{
  "num_hidden_layers": 13,
  "qk_norm": false,
  "max_seq_len": 512
}
Each number is 128 + 24 x the weight over its row's rms, rounded and kept within 0 to 255. Layers, rows and columns count from 0. Numbers have three digits each. The size before them is the row's rms in percent of the matrix's.

# down: layer 10 MLP down (transposed), 384x128, rms 0.0803, rows 149-248, columns 64-127
# up: layer 10 MLP up, 384x128, rms 0.0801, rows 150-249, columns 64-127
down149 094:127106121158128066149114094116154109088136089084110107114110168165135097128118109155140152147133171152164148125093124137162146142142159141131105126151101132140104118106065107126090157124124163
up150 111:142136108055105139097132135144158147094143146141120137105116116134141177126156116139118132118173149168130132110101165120129114163152136135090112105121113123144170142097120132109155141144143106
down150 109:158130151102068119095121149132159143130166143154151122087157108097119119126120115139134127123101109135141145145112167124129112137158145135117141115064142129124122086100135130114153123087110160
up151 094:068105106125105155136102136143165153135106138173137137117112141141142139140112156148138089093127101129157084155123149190052128119127149112120105137140152123152122140119102120151128127108123125
down151 097:134162171095122117113106136081117133158161172128138095087147098097111146117134121148119124185138139091124124116123138091123136079134114127142106142127088131106114167165137149082100151139151103
up152 108:135106117152182146150119108185150123113120096159122129093136211127105144137106147156125105103108125130151170141103118165123175125158084145103101117115106161113102139099136149114135154154201135
down152 101:115136146110094123125118168121197159101136109158161135104115117132121157158167079084125128120151122088091129174129156110126113138101112115100126144098135149138125133147122139126120122117116136
up153 109:111143130107101117111119155118144137123100124112140118157197111101116084119137129147129105150158102121111129124144144145165125146118128143094115122161141125117160117166104110122154101136125132
down153 101:079105108140131127105139158131130127084084169122137093168137121121107088144130142139138081114122132110137114105144138120141171100139119103074158147098156095164145150161134132188139098111139081
up154 103:176121115118162142117159106160153126125137135113113142139147160115115140154103117116133109126094095133122159132125131134129151150131170186111121144138100122105096076146101100116125160119151187
down154 105:140172148097109098103116168136129133128155123146112135133129104077106146112121143148127138157159140107116091121114152159147138105155126139124111142113132164160122127118167127085123093122138119
up155 103:180168128164146119071098106115114065146086140154116136130111107151137131161163116127129122104109151119153137152170105143143160115132124139138136134131148164155117126142085144130134178123163119
down155 102:134149093087113152158106091174117170102110134137165123110137112112139151137082123126077115130103116148111125098126145127135130141127138107132086120145114116099152133120121117157174119118130144
up156 101:157169134145114122148117160108107148135128161136133148084135145112114116099132140076125138089126088168104138151130130170168092152102109105151097122151090119114155143132148173082126145106119133
down156 098:083108138099149086138125148082104127139113185120141122106129103144136130112118145120114087166140171151158144154095097166089138119150074124145105124137171120115098159129068107165128118095134137
up157 098:124101124097123107138110162135139150087106121128127148104136143143122156141164139117167139159141124156130137113098109134119130142108098108132110128104132120104107145087106082098109192133168124
down157 093:135096120144137138116152097142147121137156123177165124111114119125131138122148109122098163135134127115164149091122141179131107105134141166095149138134133113155166124153114156146097098097133137
up158 094:107104138125165118081186096106090105180080085132095124162150153109160157174144111124152138145113116091147130165136143099126132127112089141117149106139127106122142142134102092112145111124135160
down158 100:124125141151126151117117134118132102125105118177161137148128161134105085124102128124091119125111146081110105168182116114100107118171110121084130102135077113127147100099125134154104174145109122
up159 072:103147124106159142146110135140181168142093158124168138115105158158111109160131142147191158157141144098123090149104113136138145160116104101128094111141116100118117128105138136147092149108155118
down159 088:106095161158104141118099105106100118132155121115073125184157082123118163097140137130130115139105155171164138073109136127136099133145116169122138134120132131128154138123089133132074096152100138
up160 097:120144140159131123165118118139139092113122094107117116148121169097152167141173195162117116132158135116141134121134114117118113144111165120146118161173112129120090093169108091138121129105107103
down160 098:139110163079085079097136107089135172137126111141120120104137128111102118118123093158126128108116136172132139105130106101137111132154114127124103146118125161161152155171106138171093132151141146
up161 100:130125100119115135107132117102172150167105121112165101158155137112118130177107130125142130102103112119160094134116161122097143152104114114085066159147132083165120117139109127160118165155094140
down161 103:122133133130140085140088136140099159111129184101149104133128105123123098143128144141157138127088126083136099140153127115131099127162146118141156165124079088108120119149133161130085090145114108
up162 100:130105147163100127125143183116117151119120115114098160129120119120158110112127116143194136136133150156110086124143166195149181119148146142136095165074139116112153107098086136165152136122111105
down162 094:129133106086106123139156118177105095130116109167120076076117066087121136115139120130120160163107134111162141125132095080150122118140153151115170104157139132109165148162148112140051124145122152
up163 101:109101148120141124180111101076137109097152083130105171119124104144112181132099079134140131159141129107152113112149175112102097137127110118135142144157147107109131173119114133084122147108104150
down163 100:101162129089100156153132140122098156091145156106063117124125148101151127103152155138115123166133127142141125098119136155139130109133135132107157125063157142161145129126124126145149098168113115
up164 104:143122081130162107134115162134135142071126090118122125101143142123106139138113100170159108152149124131105160128134108119161126106125152148129100120105105072114076103170070090155151101125182115
down164 096:135143149106097133104090088115115160157140147136072135124126114127177127108140170097070137091154144109131122149152121102130125119165147100124129153094126132123096129132141149105115143101143120
up165 108:108126114150096171150118149170147119114111151115143166136167127131104129121092146134127138145132127124107074109142120139101116079144092115155121095075105149133141158142119106105136110109119156
down165 109:128111113159122098112107124127148077159086157097147202117121129133148086094095134133094096146089141127127130143158144131177133095168174119139127064110098147109139106122096175112161150151122177
up166 101:095135138100108145138156173139155128125116146119091122092143082137103183147130141169117133101107143130156125140105146138138149114129153172118082178105121135133115137074150102141138145119118140
down166 101:118100130093151158113130139123135158138127076083108154113136137126159087142155126109134139144137113124144120064122131116133103108150101117106140116200120132123125101143112085124089141092127078
up167 109:122111126107117162118135114116161138139102136118104138127117168157125132169117155096120117168132156101150104114126114105110154138095148130090092152131106129130096137159047124125142150132137122
down167 105:108147086174153133138100095116144170129181150139117089136130113157124114113115122097112120094145117101087114168126130120164184122137135124132125106136110142142132143141103122130093163125101161
up168 101:123119106082177091083153105126156143161148110140125101158187113141154169110122123103122134141135163115112128120130136137097096139121105144128107147155173098126078142130098163138118138136130102
down168 102:167107167133122133123129111135093138107137175095122123130102154166162094087148129160174168135098112158127108128131084134116102120105118163150150165146135129123134102124111112142100109121120088
up169 105:108135102115114134097143104152175148136124118119127111141080155117138125108147122098126101159136133136141150139105073087112123152142116159128146120134146075161149133130183114149125120113099117
down169 106:131125155118133098159093126106120105132072140087126111133088137146083082124096134144119107093127126175117152118098116146097150124129128107141156098117096163117122160102122121104139125117123173
up170 092:131121163118155146123182085129076109127170136169122074130123102116121152151092094113134130116163135103159118151114128088136134168141158077138127161126117086099136155150141098138143107113137143
down170 096:138075151167142154172104151113128118124118094133140096115122110144136124112126123182101096126089113148114138173122089141128131105100114126111115125125122114100090107138139148116091120132140151
up171 100:165144137077145094130116135106109161150118126123089140128156117167112101091143106141131085071132105107162115095166127135127146100121089104152079142100152141135138153130143102123130115104097110
down171 099:150149139142168120097119149143144134141135122118113137170135140093118159086112117156121088085145120184134118119085139156139112127154121124163162120159121187156131126154062147134108137130132100
up172 106:122156135127141093103168179141119087124127107111083157119127100092165118112136130108140147122160143112127144115087149099122072174141125141116123134138128093137133127157104113132119138126132100
down172 102:159103120131106146131110182071119174142084133141111086143147100138127093159109164120139115098100116137168127112153128095137158092131121118127135111107128121107134160136147169103147101117106124
up173 100:127138118098126159104137110149133109083164146148109133127082123166181122145147156125137122157147126145126106040113108112137133088126139105142095138133141129103148115120138112077118113124103141
down173 102:135148101145169128084139131133133112063143125117131102158108154101133156096141073133122130126174150142171116162129071105145137105145144141160134087099114123170126134134118117156149158129141164
up174 105:136091065095102114138107179122121088166130110151102141101129108142124137153146127126145125174153149098128121159161101110112117099112140083150158115188116120102141140124076137175140131118120096
down174 103:175130132096173115138105118116148109098172164149141138108155111155169130125125096099150141111181133093139139125152172114122135129091126108163109084105129139122117110092116087132132158162131081
up175 105:141073135132148134143135130153142143095126109152091160156139132136129151123164151177104105108150107161103082130129111139095096153161139112116134128167111115135135132148174144135121147102123123
down175 103:107147133129120138122141142141108127094100145097126185134122103134129134153152174119143148155117150171196090123147104172093091094124080193097172127112155148145141093136124134144123104130148115
up176 110:139097143143121120168110144087120151108123127087105127084120093090120135094101132200115123135109137128127159087123156135109177117126106117126137106115118162120147147151142103183152101108134112
down176 102:126135104142145102144094125130118124122165133136103134101158138148152145130094137101145114135131108140146120127164060108092127113106126139112131168111144134093153114159134090136143161152145150
up177 105:123084159106110083145121115137150138114102116150053162111138131106144188121166155132155101105131158133170145144103125152103095159124118131107139101088092148119103174139149129136106092110172114
down177 104:150144100113127144099138161186098176138117129157130114144101137152148136103112137135166128105140157081113132115141104127089138145114089141120108124108147109113155089123124137119122120096106161
up178 103:171076078085147135142098127135100170111065142136093122121116148131105159130132125122106133100116104090116115147157136117157093117158081140161139117095118109110094132149150106162139176135132124
down178 101:138125152126130114098150158101141102148106127095132112109131142094116082136089146122127158144107142153124112116135128115101108167132131059096171142147130131136125151114126114145144129112135182
up179 098:088139121099134086112130136115147135141090141112114120181144082082100114119124127168134147118162146149116141078097146152128146140155097181153125136128119110148097164141129126123143126167111136
down179 101:170100116160160162135112125150123135138165137120119157125099113126120134118143069139126090120150150097099104122107142099126143127175134148139151105160104145111146115119171155153153114141117119
up180 097:136144188169158091087135096115138172114144121156097085118126108140082152157118161110125125144134119123141085108160131146113143103126159129113107125104117134114131153088164113140167117125112110
down180 096:136150144112160157160109158149139143109089118177127151148145076123111112134093124097150136156132138130118088154121119121144118140125091133136137131143096095091092111163177134125125083113142150
up181 110:117121147112109116127103089175099143120139119101104135086158127110115148154139161133108132119129103139146106065165134144139092128126143151086166141135137106106122139110135105194115133115119127
down181 107:127111090096097130106109109103132166079140111147134095139105123113137080167095124150146113105167141135115115141113109108123112112177171149118178103147175150112118134138106099092140115133177136
up182 092:124089130117115129106142110129167121120149137171122143129109157085129131112190184087100163122122127139107093157123111147101133130103124131134167132138159139099120135102177099161094128144122136
down182 093:170078099123145120104151079153094116128110143159100131155139138184127104127154145142085155097157110151147144162114142110095128131146103078089121094108109142135146120148157106127113117131130113
up183 100:107124124177139124139158124116139078137113134185099106167124143097172136114127167134109099126094136123099121116140105105140152150108149143130116122174080178154156127130116110093108133123145156
down183 105:134133143122096093122132116155130150110108098111150122143189110147101117139103109121147145117141100157103104065116176130144117173122153158128109112109172187120138119109109075091117122106089125
up184 091:112126121124122076116091167150181139115103110128124144150102128098153155121124133109113123132148127120107136126103122142114108129146134152145117133150090117170134153141136119142097153112143152
down184 094:168118156095087173155156178062140148137135125134089093137143088161145147125119103128150120124078137121129145102092131142100135118134133124110106154089137164157090140149136127115119117096097130
up185 097:114158129176147133134119124188163152102110143123113197143142089160122168119141131097139101134149110125122107122197183106118144117103111147097126098161137121125126078136128090127134135169167076
down185 101:136119102121135104141081134096086159111114165129128126115129165126163154160097149122120166122151114147138120147112149139146088078127156076132080137129117119141150116116160163106122176095106143
up186 096:121103101164093129139081129163080158149116132138146130144091123119156129104164133115138115122116135106135087159146109139128119130113168099135095084114120146120145104095138160155134141162095156
down186 096:142132134094120153176151137100117165117138114165098148082093134143131115103101154127132125140157109144111159114155078108148120143125071126115096123144173081065161123166142110133139132115145089
up187 098:113122132133135111106112152074153144151158096140136168150162114126150146130132143143132117101153115138107118111140095116113130152103057123111094129181137133089076129151130143131094106144136119
down187 099:184142110171141148126100150134126142127108120134156073147139122127168187140101130162120123100139148112097123128103097157115134166177112135128081138159154092121117125124108129136129178142118133
up188 097:116093123153122122136125141114106114087128111143145142152148153143095133135151126122088089187136123124092095116180115098163102101155126169136108169082120156165125085100132123146107154163123102
down188 104:128115115118104172143078132152164127092131137142125090136130137141101153095087099105134103095124155117116140175138111166119119149089100129126125146128127124133073085088138102104150145126145165
up189 102:134079096157139151126131164160107146150126091107138143127100121120099114108124138172091133149128143152133102122147146115146154124097125097112136140140097134161169115148091127102111122117137160
down189 108:132117130140146117109162098131109165145093137098125146127088150151098084150148091155112125121146112138120052120072155158151131142126130116161119133146103154115101111122142096141111129089087159
up190 087:129101151124115113116122129107209117119129091087140132110119116111139136145151103114166089152099103182135089139165132144138121161143122114134172113115123138090164114124138090106102132128149116
down190 092:121149129116156135106168087166109136123161117161106095090112113158161153104124103138125111078171147072117124103118128096148146133114142146138118147140115084145141132148124166102072137152132150
up191 112:127115174148122114115138181124162122126116105088155134146146097128146107108093160143122145110192129100136105091178093118131086173120143118129146090138136169145144193124122145110132119107142124
down191 107:097105123163106127100114161096112163166123137041128129123113121148145115119151119102146108126154113168166130117186097149132111111109122102079121139106127135129161134112130132143122097126118069
up192 100:135119143108162116178085119105121138114127143160093151133121149112150111142129164104169154172123124125122155109115126107099098169134141130130126129128133144142081113199123139121145140100146145
down192 101:114113089088124144118117147098130146102135121168120111167136101165134155148164104113144088099124111104112131112083111108150120146106132129166146122124145106133142132109112102116094164175125161
up193 108:113092105140139141123168127136114112152147170182119140137079105113116142115149116161116082100140083101135127094152152102117128099118119132127177109135120106131133108117103128148142112139120097
down193 103:137159133147146095167132147095115150149125146095125144126154124136162120087113129145102115147141125142091132143129056154086135126095134148118112118171093110124115151120148120113094133152132150
up194 099:135142158147122184152137111109118138138159138179130096102122128135101134107171096147113123131134092113089119107147135177160161120116103075125067088148144127120171126117176077138142117104136142
down194 098:107192106092103096128116111136141179122127124087145159085122097113137098120124142104104114095144119149165161138100119103107140101108119113121148086119093112130193138131107138159124115159122124
up195 096:132135124162089128131119122120153145116115099143176095146132106118124131124109140115160165089139134112067144151121156093101092108131087116146161113144116137136130113138139118151155125122126130
down195 094:169099115086145138131134133110155113131106142101156137082096163136122112117168106100165154146124134099157129093095103147134125135142116124109113099154119137112124088112126067159134141140112124
up196 093:086126105111145102129107155148149063153103104134101084143116104137117151140136127157114172197103095172130069106103114116142110119151143134127124102130145126121107104131152106137163098135124146
down196 096:132127127147122105127175171107102186134133068101117154136114138138164146093098128116135166107138120126104107102119131147110126098177133172132150114092143131102134168135085138112083120164095111
up197 095:104182141136112139150158118139146096133148109101112122118157094130088095148082150111179083128106106101180094110102151128114153117099156139129141119103099128142150117139136132137145107152113111
down197 097:093110133146161126114088157174105136132124134128146130136126173104149155140153132157117148122153136140128152107108147132102134096111138129202099153112127143143131141110144105106094124097135139
up198 103:173110169141120158123120127120144193148138133164116168098138132162141092145104126148125174151144114145080150131107160115121128120065152162124077143135139111151122118169127152121140121174109113
down198 105:130102188120125137073168137139076156138114127118138150116144121173130118126078120143126147099178163132160140070099108101119155140138133121170084143124124113187102159157151172117145127148089105
up199 110:125176146142133090105153125091128087150129146148133109141139161136093135119124116133092126167120154130118092134133099144121133139137103139124120177107150140143150139153115098122140114095063109
down199 101:126137122106143123130137155148148129111167144116117175125122177147155150131122147107143079189102135118150127101137123094129097107160189085122093144118143132189146103141153106141108124121124143
up200 097:135117147113132121132130139117122132108121118113122114140121135114123132114099128114135142119089147116116138106135127121107192125093075136105129132145137094130084119140135135102129127098120163
down200 097:085122134159158112089074109157139099115120082143109118114139145097150136150149131129107122148127115122124121148111122132141078113139184112114092124106132181085089130081181103138161141115145153
up201 101:119088199149092058074165107105147163147125118128106132087136114131129130168148118161150146147136144151148150139150106128085122134148142118092144181108122109132126119149120130132110169121131128
down201 104:128134103120142169129113126154124116143097168155137123136132130184154097107146124145133087164114114136160117112178130126117119094129131138103133135122158145115127101117123101123121090177104115
up202 087:122141114102154105112086098157120069171137136133166146125107129119120117116146141077141092142150145123089099104121105084179136098133132162180143129124153127122130119121144121109116117144119074
down202 088:131102149139080132111100130155130135150140151174128172158117121132129131129148121130140125108091126124110123136155131135124153128129143140099134147142094140066149139131107122154059168121111076
up203 102:159141141116115134130113161106160127132148152140115074081093106102142129124160134100143143127164140081132171109161135181093132113177124125122125134129077113140153147150137127144122107142138122
down203 106:119100120092121120170152148121115096118163089123118208117107117130153174116140141147196130141114109113140103106133092080116081133159114112111124131110117148133120104136067114114154128147134140
up204 109:110098173123106095149125109118134144142136150142127113098149148099176100141065100152113137138082121133106132114136139138103119104125123176148158145140122126101123120128174161153130127099143117
down204 105:115132093119121136159136144118116134109129128161133108128177135174116128149150117113113119112161152085139144102145128114125145143152109141055166123111070112127149104095125120126154122121126148
up205 106:098127123142150110122181149140116173136129100164091142152102121125097110136119120117154113103155109104141098116156096127150087108145082139168067132150138100113145142133100129140130156110157162
down205 098:116132136152136141128165094126078149147154073125148136140097145129154133077116119154177157129148115147117112179165110082112136144122149099125134130092134144125135131107122120140121085144170144
up206 111:101082141175138133099128132160087130115102089135128106175149142119132130157169125167088106092134092143124115110131141109091125134120125138118139124133116151134126147084147131126135061109080173
down206 106:167137126125148126131104127109123117146114137125152149117132109146109120100118107084136134123119144109081128122147122154087142101106097145145110135116153132148146151102112099166129157135150067
up207 102:132139156129160148116122112105128121130179076158137097158085148127123141111118105117157099149090136117138110125153119113103174084115147106111084149141123098116044128130116131101103089102136156
down207 108:191105107084091137123101118125128099137133147118156156067152108145143163156125082145144114110126092142129084112115154116119152120133109116137123132183159160123094127173155110181161135102114101
up208 103:117118127099145146134113082125135139103147121146146097108130157104108175145128140117136144122075122133141135091074130162138132091144116091143126126155160098182121106164073135141114125148089148
down208 103:110111114123134112142124130118069139112145142147176134129120142090149110133161153140126081180131085121148106105121138139067102129125120123139133194107135106160116147118085159073133141078099116
up209 099:141127087148138121137136114142149130098123133088122101092102122145112177111138133095132175088125171131097078124173116135119133134120126149148126173120099116170124180131104127167125106116138147
down209 100:098126157117137102112161143082157105116069113126144149152171159138111099113110107110133126189129125149128117125095156115158095121120120137126111143127116166128093105137139133153126144126152080
up210 098:116081128099144104127102114110146104169094163111162103139136172176083155116082147142122118130140084108136124121124147128176108126121119156158084132148128132165155129117114144152144141164169124
down210 097:136128099157131121118165103104105103111130107173123122137103110135134101158069102084141106129118136133135127123132075091140167143174144139077133142153157118154149104130089136113104131145146102
up211 103:109174111099133093192125115142121117160115125104104105140144115089148160129201152159152130157142148142092143118117164081154113156117116135062127106146091133134137156096121092119126115097102121
down211 097:118123181144121143130145170124139060162105107127156141134124106174148123109119101141132138179128104138107121176113135146111097171124162082136104162151108083140134130168107132139157131088099107
up212 107:130146128105109073126099138174130096128121124155099137129119128084160113162154163127089116160169130132136096112102175138128128084135110116153110129136156136086099104190100161130134146114094119
down212 105:115154174128114106124113157088102096161111158091123144145132111183138137117057144140105140133114158160103098148116147145114160113127112168179106137138146121129108138122163144117123116139135116
up213 103:147154161151157124122094114101109109140102121139091172135155151110103205164148148137155130113145137114121126127115139112117142134149122130095151135115139106118191113110080108117135138138132112
down213 111:156140100114166129117121141151080153111115165090162180089181150136177130131148127117113180161079123117152138136105114079132119126122120144156136087147117096100152046120119133124137133141115124
up214 100:051133107125136125122163134136107148066153102139123119125117129097133177128145183118137101155124127143104128135145148113108086092082128135107081131119135146157143164154116106171117110140177142
down214 102:107143136087151126139112115122131163150093104127151138143150142111118161093137120134071140115139123125179139114168113133100123094107134108141111147123155146094099141089161137160138119124089112
up215 096:126107124099104153144148127144138136119139118072146115118105130099096150093122124126155146089125143145142078107117108146141171148101155151113106147116108078136108158158126127132138159119165132
down215 098:100103092157157119111152123141139100159143107130086135109127081137133078133111103136125149104104096127139137111110119150139095162108176139144136157129132128136134166106111186141123130153103153
up216 100:142121181136128102147121105115138135121122144125110136085097119103092127097171172148127130135162137149118141109146132136148130127137131165106152136131123091129141116125118183123146145118089109
down216 100:095160163133146135113105129153129116069158114122159125160142114102133136101112155092155092155114138147145114164108091112127121085128143129129110117113138143097127154135107124081173130146156128
up217 097:130135117144113124135080144108127172092115113085109160104163107162133160114112160104164122142117124124137169159085098154080119151133114127123075138096129149155126097153087113132143116154147147
down217 098:149143138141111112139127106148126150148109129153137154121138091125117107104111118164130123083098174100097108130126128134128101146135154127144152151111089114112178153104104127149128137141118137
up218 100:134122114109167139099145139121126170111113102138155113104136155111114160151119103141120125162150138135144114109131170100134080107124106114130113103114087123142208117107162166134128128158097119
down218 098:060139117132123135113150137154130126085140080093105114134109089117181129112124120115098164152124113133134158102151157150171141072155145126140135122129120121144121146175130145149071102159142129
up219 093:166131163114103087103126113110128130137141170148126101140140124110124176126126124138131151117132176150103121127122098142086131131103131127138151147146127147125153101122130112122127164123112090
down219 096:138117128085145123117117089127162102120107123091124146158081147104097124113153137149148136125146166163119089139116097133123127167104152093078148120112157150135103136075160152147113114105135138
up220 100:116123162148153128141131124122122112152115105140109096118121110140124160093106154111137117142100149132142136110085122173134171123178158126106098104107084098159130089133094141109137107140119147
down220 099:118155106123118112153180085118147110126121092135144143142117158101152146114133123130144124106112171123145084148144137121102089099139119149137147090109178105120141167178130137138105138142148101
up221 095:109109116111116144112139106140145124138160124075134163127083144085141127142106106104128132127165115153129093113133132152101127136140122186151136118086127166116149164074146101116133115105134152
down221 099:134119154104084122122091124147115151113143093124113144081146138167172158162146146148127113113130118131117189159143116133191117136137111155130126113163130112131106132140135123119107142105148118
up222 098:167153085121144126121145103118155108144102118109166114148134111133097125126121128143137097102176139108195146131123112119120154175176122124119109125103151134114146198122124109129174129120116144
down222 102:127155107127146155158142135113119119128154174136146108119129133087098228114118130133123146124142124145144119141113112140140120147135090148139113140107110157130128087139158112143120098140116123
up223 089:126104155109134165142126178153119123110133131148140080120119139130156120108115130121093164117122139106117139090133070093105126080106116160117112137130128135145097102101148126141136122143133133
down223 095:157125120162126127114127141108156140123087138133129153082125144127112167109137121097171141123170137115136101154169191158126103113143088132114145134127112140106160159101083130149105148112125130
up224 090:164135132147110111094143097152117126176136104132138118110132091175084149141054148132071138118112143110149120134136151120142135135165131132099127171140081123162114152155131087143106106089135127
down224 098:119111137116139152092132111170100125094132137173140154151081141107178132178172149109150114154127164135143132099117103131089108090077113121168147109123171091136153140103147132137104088130171121
up225 103:164134148155163134137151140092129129149098114085103123080126100153136156140112181144087128127080104174171123155113149094102124098108166157109127157115117117140108142143109137094117137110127121
down225 097:141149134122195137128116114129162116100152118121086131120137128139126182132133133163081140153106120115111136192104113139157114144123106158110130098158139175142118095150088125165114146134123116
up226 098:109158158119095097164143168120138135119107134137099128087093100151128124120129151134145144140129145148137168145112103129128164109098113143049092133137117153181121118128079135104114163099130126
down226 100:133126152133158101150101114146136151143134157123111089162144140102146118144128124076138126168123078134119148112129132117090135113134112124160149139101115107083127195130158087133131104125097130
up227 097:125076117153124130138068127144132081162100108137118155091134123152106150157169093134087148109135116148154141154093127100136135127110053140127135144182131143093083149121137163102110182122137118
down227 100:133137149134145158135135075155108101185119131104148096135153121166114124087091125127122112128139124123148158106167160116138131111120137118084149135103150075100129121111137108134143110119108122
up228 103:130115128114152119132146127088125149137124081156118172101121141082109147115159182145152110121147175102098109125130081159107154134125167111135169152155118127108146129102089109129130162095133150
down228 109:145113163187099117105139133097102139154099108116103155123132114124191106120152126127163147138168140076127186130094115133159151105161156110156109133113113169161096092116114117109110126118128109
up229 092:160147133125134117160119170135112119140113077088143175115115173126125167150120161123123116148120101117084143151151115117124135089123112084116141128131075136145153117140139104147141113148094107
down229 092:143142106144153140139106132095166192103146104135128126135093156119145128148133109147175121125141134140149170121064164119174124130159097150133154132117104092137109115122107116116115141060132086
up230 108:114126161144096077099112151118119102103148144150129098121124176104118164086134107108106132145121169101184161141080133060098136147155134117148099118139116123107110119128125098154112140116151156
down230 100:148107145142133147095129157137171128125170162107086109116158153167092106145162132091105131119111123138129118100129145129108137128126121114147159125111118111150137097152101090188131094167159139
up231 103:152135078146168107087140101123141092134116130157120130137115116129105087160146144181095110123141141127129190142143157124095127133072151150135108076131132140115131137127119126113140179109159126
down231 099:123106162142092146134121175082088185130104114148086192114159140114134142139134139143130113116149098122103109128098108150120104080157118130122118130166128150151161123129130129103132174137155147
up232 110:157152097139113147102122102089105134136122097131091100124106094133141161156130161109127106138124143149059161125133157139157107136113143146192129098149138176097121158161127147126132111141128082
down232 104:124112145059114127105110137100149165127154118106143156167113097122110112127110142076111141102102151137123084120112098182122117134121069127170114129092130118124142159147110140129129124121135120
up233 102:132106119122153102118132122115121139072141101173106122139103162102126172152089197109131145106113138116142129100140116119108132122116151101147143136144142136119135165102126130129136118078118126
down233 104:117070153119116137110116130124160122112136193157167119114120161141137158118134111111106126145132109108173146147142129096154137158079147096115152138150165115127144121155158136131158067120093128
up234 100:106164128117162107141110068123143124161124166156110093129127117123161140101125136151156176137130148124077119139127137082141122163141151130135135098155131148101092136124141122057160116134144099
down234 105:121130127067123136172159135116127180102131143135105129157118136123148118135154157147170097094099162154145121128129110095119131107138129132149189140149107115143090120126113165164105159143149117
up235 098:162153148124128136135127124125125133150154151158096132140142161101145140109129159104088115142138126123129190122151151130118139071117124079069098125126090099075121149122114148173111110130083148
down235 098:115097127114105132096145119152131141116161132143177116168124145139150196155108155150132143115149157132111100129129099134129139117106116114076122155136123118114145105132132122083100127080100132
up236 106:139092121138180120141086108130120130122119096117151113067120162141099126105094122131154107117161135129141109137121140105117109097141097137139110142137166091121122142131094120104121163168133102
down236 102:107093095143114149105101126084126144144134117136119152134165132149174133160102109117148142121159138159090102125130149145119152101129136160145126128100120119171168127150132055131119128131164089
up237 105:095108139088163143121145142112131104107105080122129118128131132095150189174154093143126122152115147114110083083166208093089092150109118119096133171112141119152121128103147115108136078133114147
down237 107:130148140099143103095099142099070105152172129139145141148171072141082117153107159129118084126121113170156109128121074138112154119147146126147130151109139187095135150144149117167118154155160138
up238 103:114117093149124136136093119106180117125106133152105135140125131105137129138132132138094137101148145124161124142127107095118136171113147111118171096135087100154126156135117130166116138153138125
down238 100:119153125084095127160149149105126128141111120181130115117155138109183115103123135155137150093101138135130106129126127118111147136132107138137166131147165150120135110128087147095070122120118154
up239 095:135116116114132168133103150180184090113147160102140158110113164115123161138099188119146147155166142132183131091128095088108130151101127169118110127151112123119109142094127131099124106126163137
down239 101:109108138101119123166161113129160147123077133113134100157121101105116088153099120092176136139116127179100107143138120166156176118117132103128148137158139107140170122128103168194118183129122136
up240 106:115129146108145139171108050116114096116119104124154092169132099122108116166176095157131132143148107155172136120153116129158098136153148126144101146161148080122144137092138133127127128142181113
down240 103:149117142138143127131104148160140166157128137139093112124135117151157132134146153126115080088102162153130117087136146170134097157112103141135175119109099152149122116144131145133114112149127156
up241 099:123073191178136148113145142097146158125123107143170088130082134118134099128131125111155169125139122116114110091083131105099116178114130148093102134129164134134131142139122130136112085154096127
down241 096:134115135105133127137159155151164198102134111137139102151145145120141113139141162118117111099119160118137115130085153127071150126101102111160086087161112131147135101145111151139106131166151143
up242 105:156116163141139079158119131118116141148113124133147144129156124123130120155172117119108096135158127172161169147133108088122093098116103089104128151124119116120166129130149149099116143173142167
down242 100:192144135153167098145147142099131148144142129088167158114107147124131142127149093140142146089115097110108090108156144129148144128123092168131170153088107143122128110138148102122108119052130124
up243 088:098070120161125127129139133137114128130115115126102102143126105121136116091096122134163092108146093106157117149133148142120132117122140162074151102133099148122092091185099163162108148114116158
down243 084:147143118109101116149127155082152160129169070125104117149160118136116130165151138129088131121145132165132110118069160124110139139107102138122113131138088147164110139126112141083048112115143096
up244 104:140113122126170118093129131117127130148118086160135166152127097165125092146138146124117092077119135149158113113101113129095117089130096111085132129131131145130162163133145110121126134089134097
down244 093:138119155139071164132124113107144133133120087128100110086172157124111120148112121124125149157156140118113124156098121083166128159134137167147148097159149090121090090167128114125143104128159186
up245 099:117183137139139124127128119103129066145083140132119146088093141115115151115146140141115140129151087113126145115145103134156126103162150106154109045159145181102109097070101136098157137174111121
down245 112:135131139139127105133117129108110119117130139112140097159106141113135125091146165094148099149125129140130106098064166090131171125156140148132113126110126115172112164128142168144094119150163141
up246 088:121102085149123115122114143123125104101146120147102126101096136098140136143147117116073108138133153147071144112135092160180084132121100095179114130142094140155163100111140160130098141129177164
down246 093:107083120094094174105164137154141112091101094162143130127119128163137117144140143118113134125140123133140140132087143178125107115163173148128073088150115131093134078131135129068117106129112160
up247 106:136098152128105147126100127121162064153134128105115089087155138127131119125101103104131115067126134110144115122111124110142098135105136108106167174119109129141126111141132114160131142147127124
down247 102:123105093187122116119108108116075141130176085139141142136112161102091116130155141109096078117122126162129147114123100174120066147139133138134110132152110149143153084167136132156136128178156126
up248 104:167118113133149148112152149082129100129128148151137138142140125142087132101152141169167114124109138145147142112106170117106115143120137109087139103135089105147108116176147118145144121133121133
down248 099:112105098103129161092152098123116123161150124152145140161134136103094138175155154079144145146125136135119107157124164131148121136125123139145144140133089112160131171095069121090090165132145105
up249 111:149129111121111125143117163117151184161123107114113135116135111136107147106161100136122133087116162149106145094087118129177103135158143118149117134183123132136096105108168071113130136082135089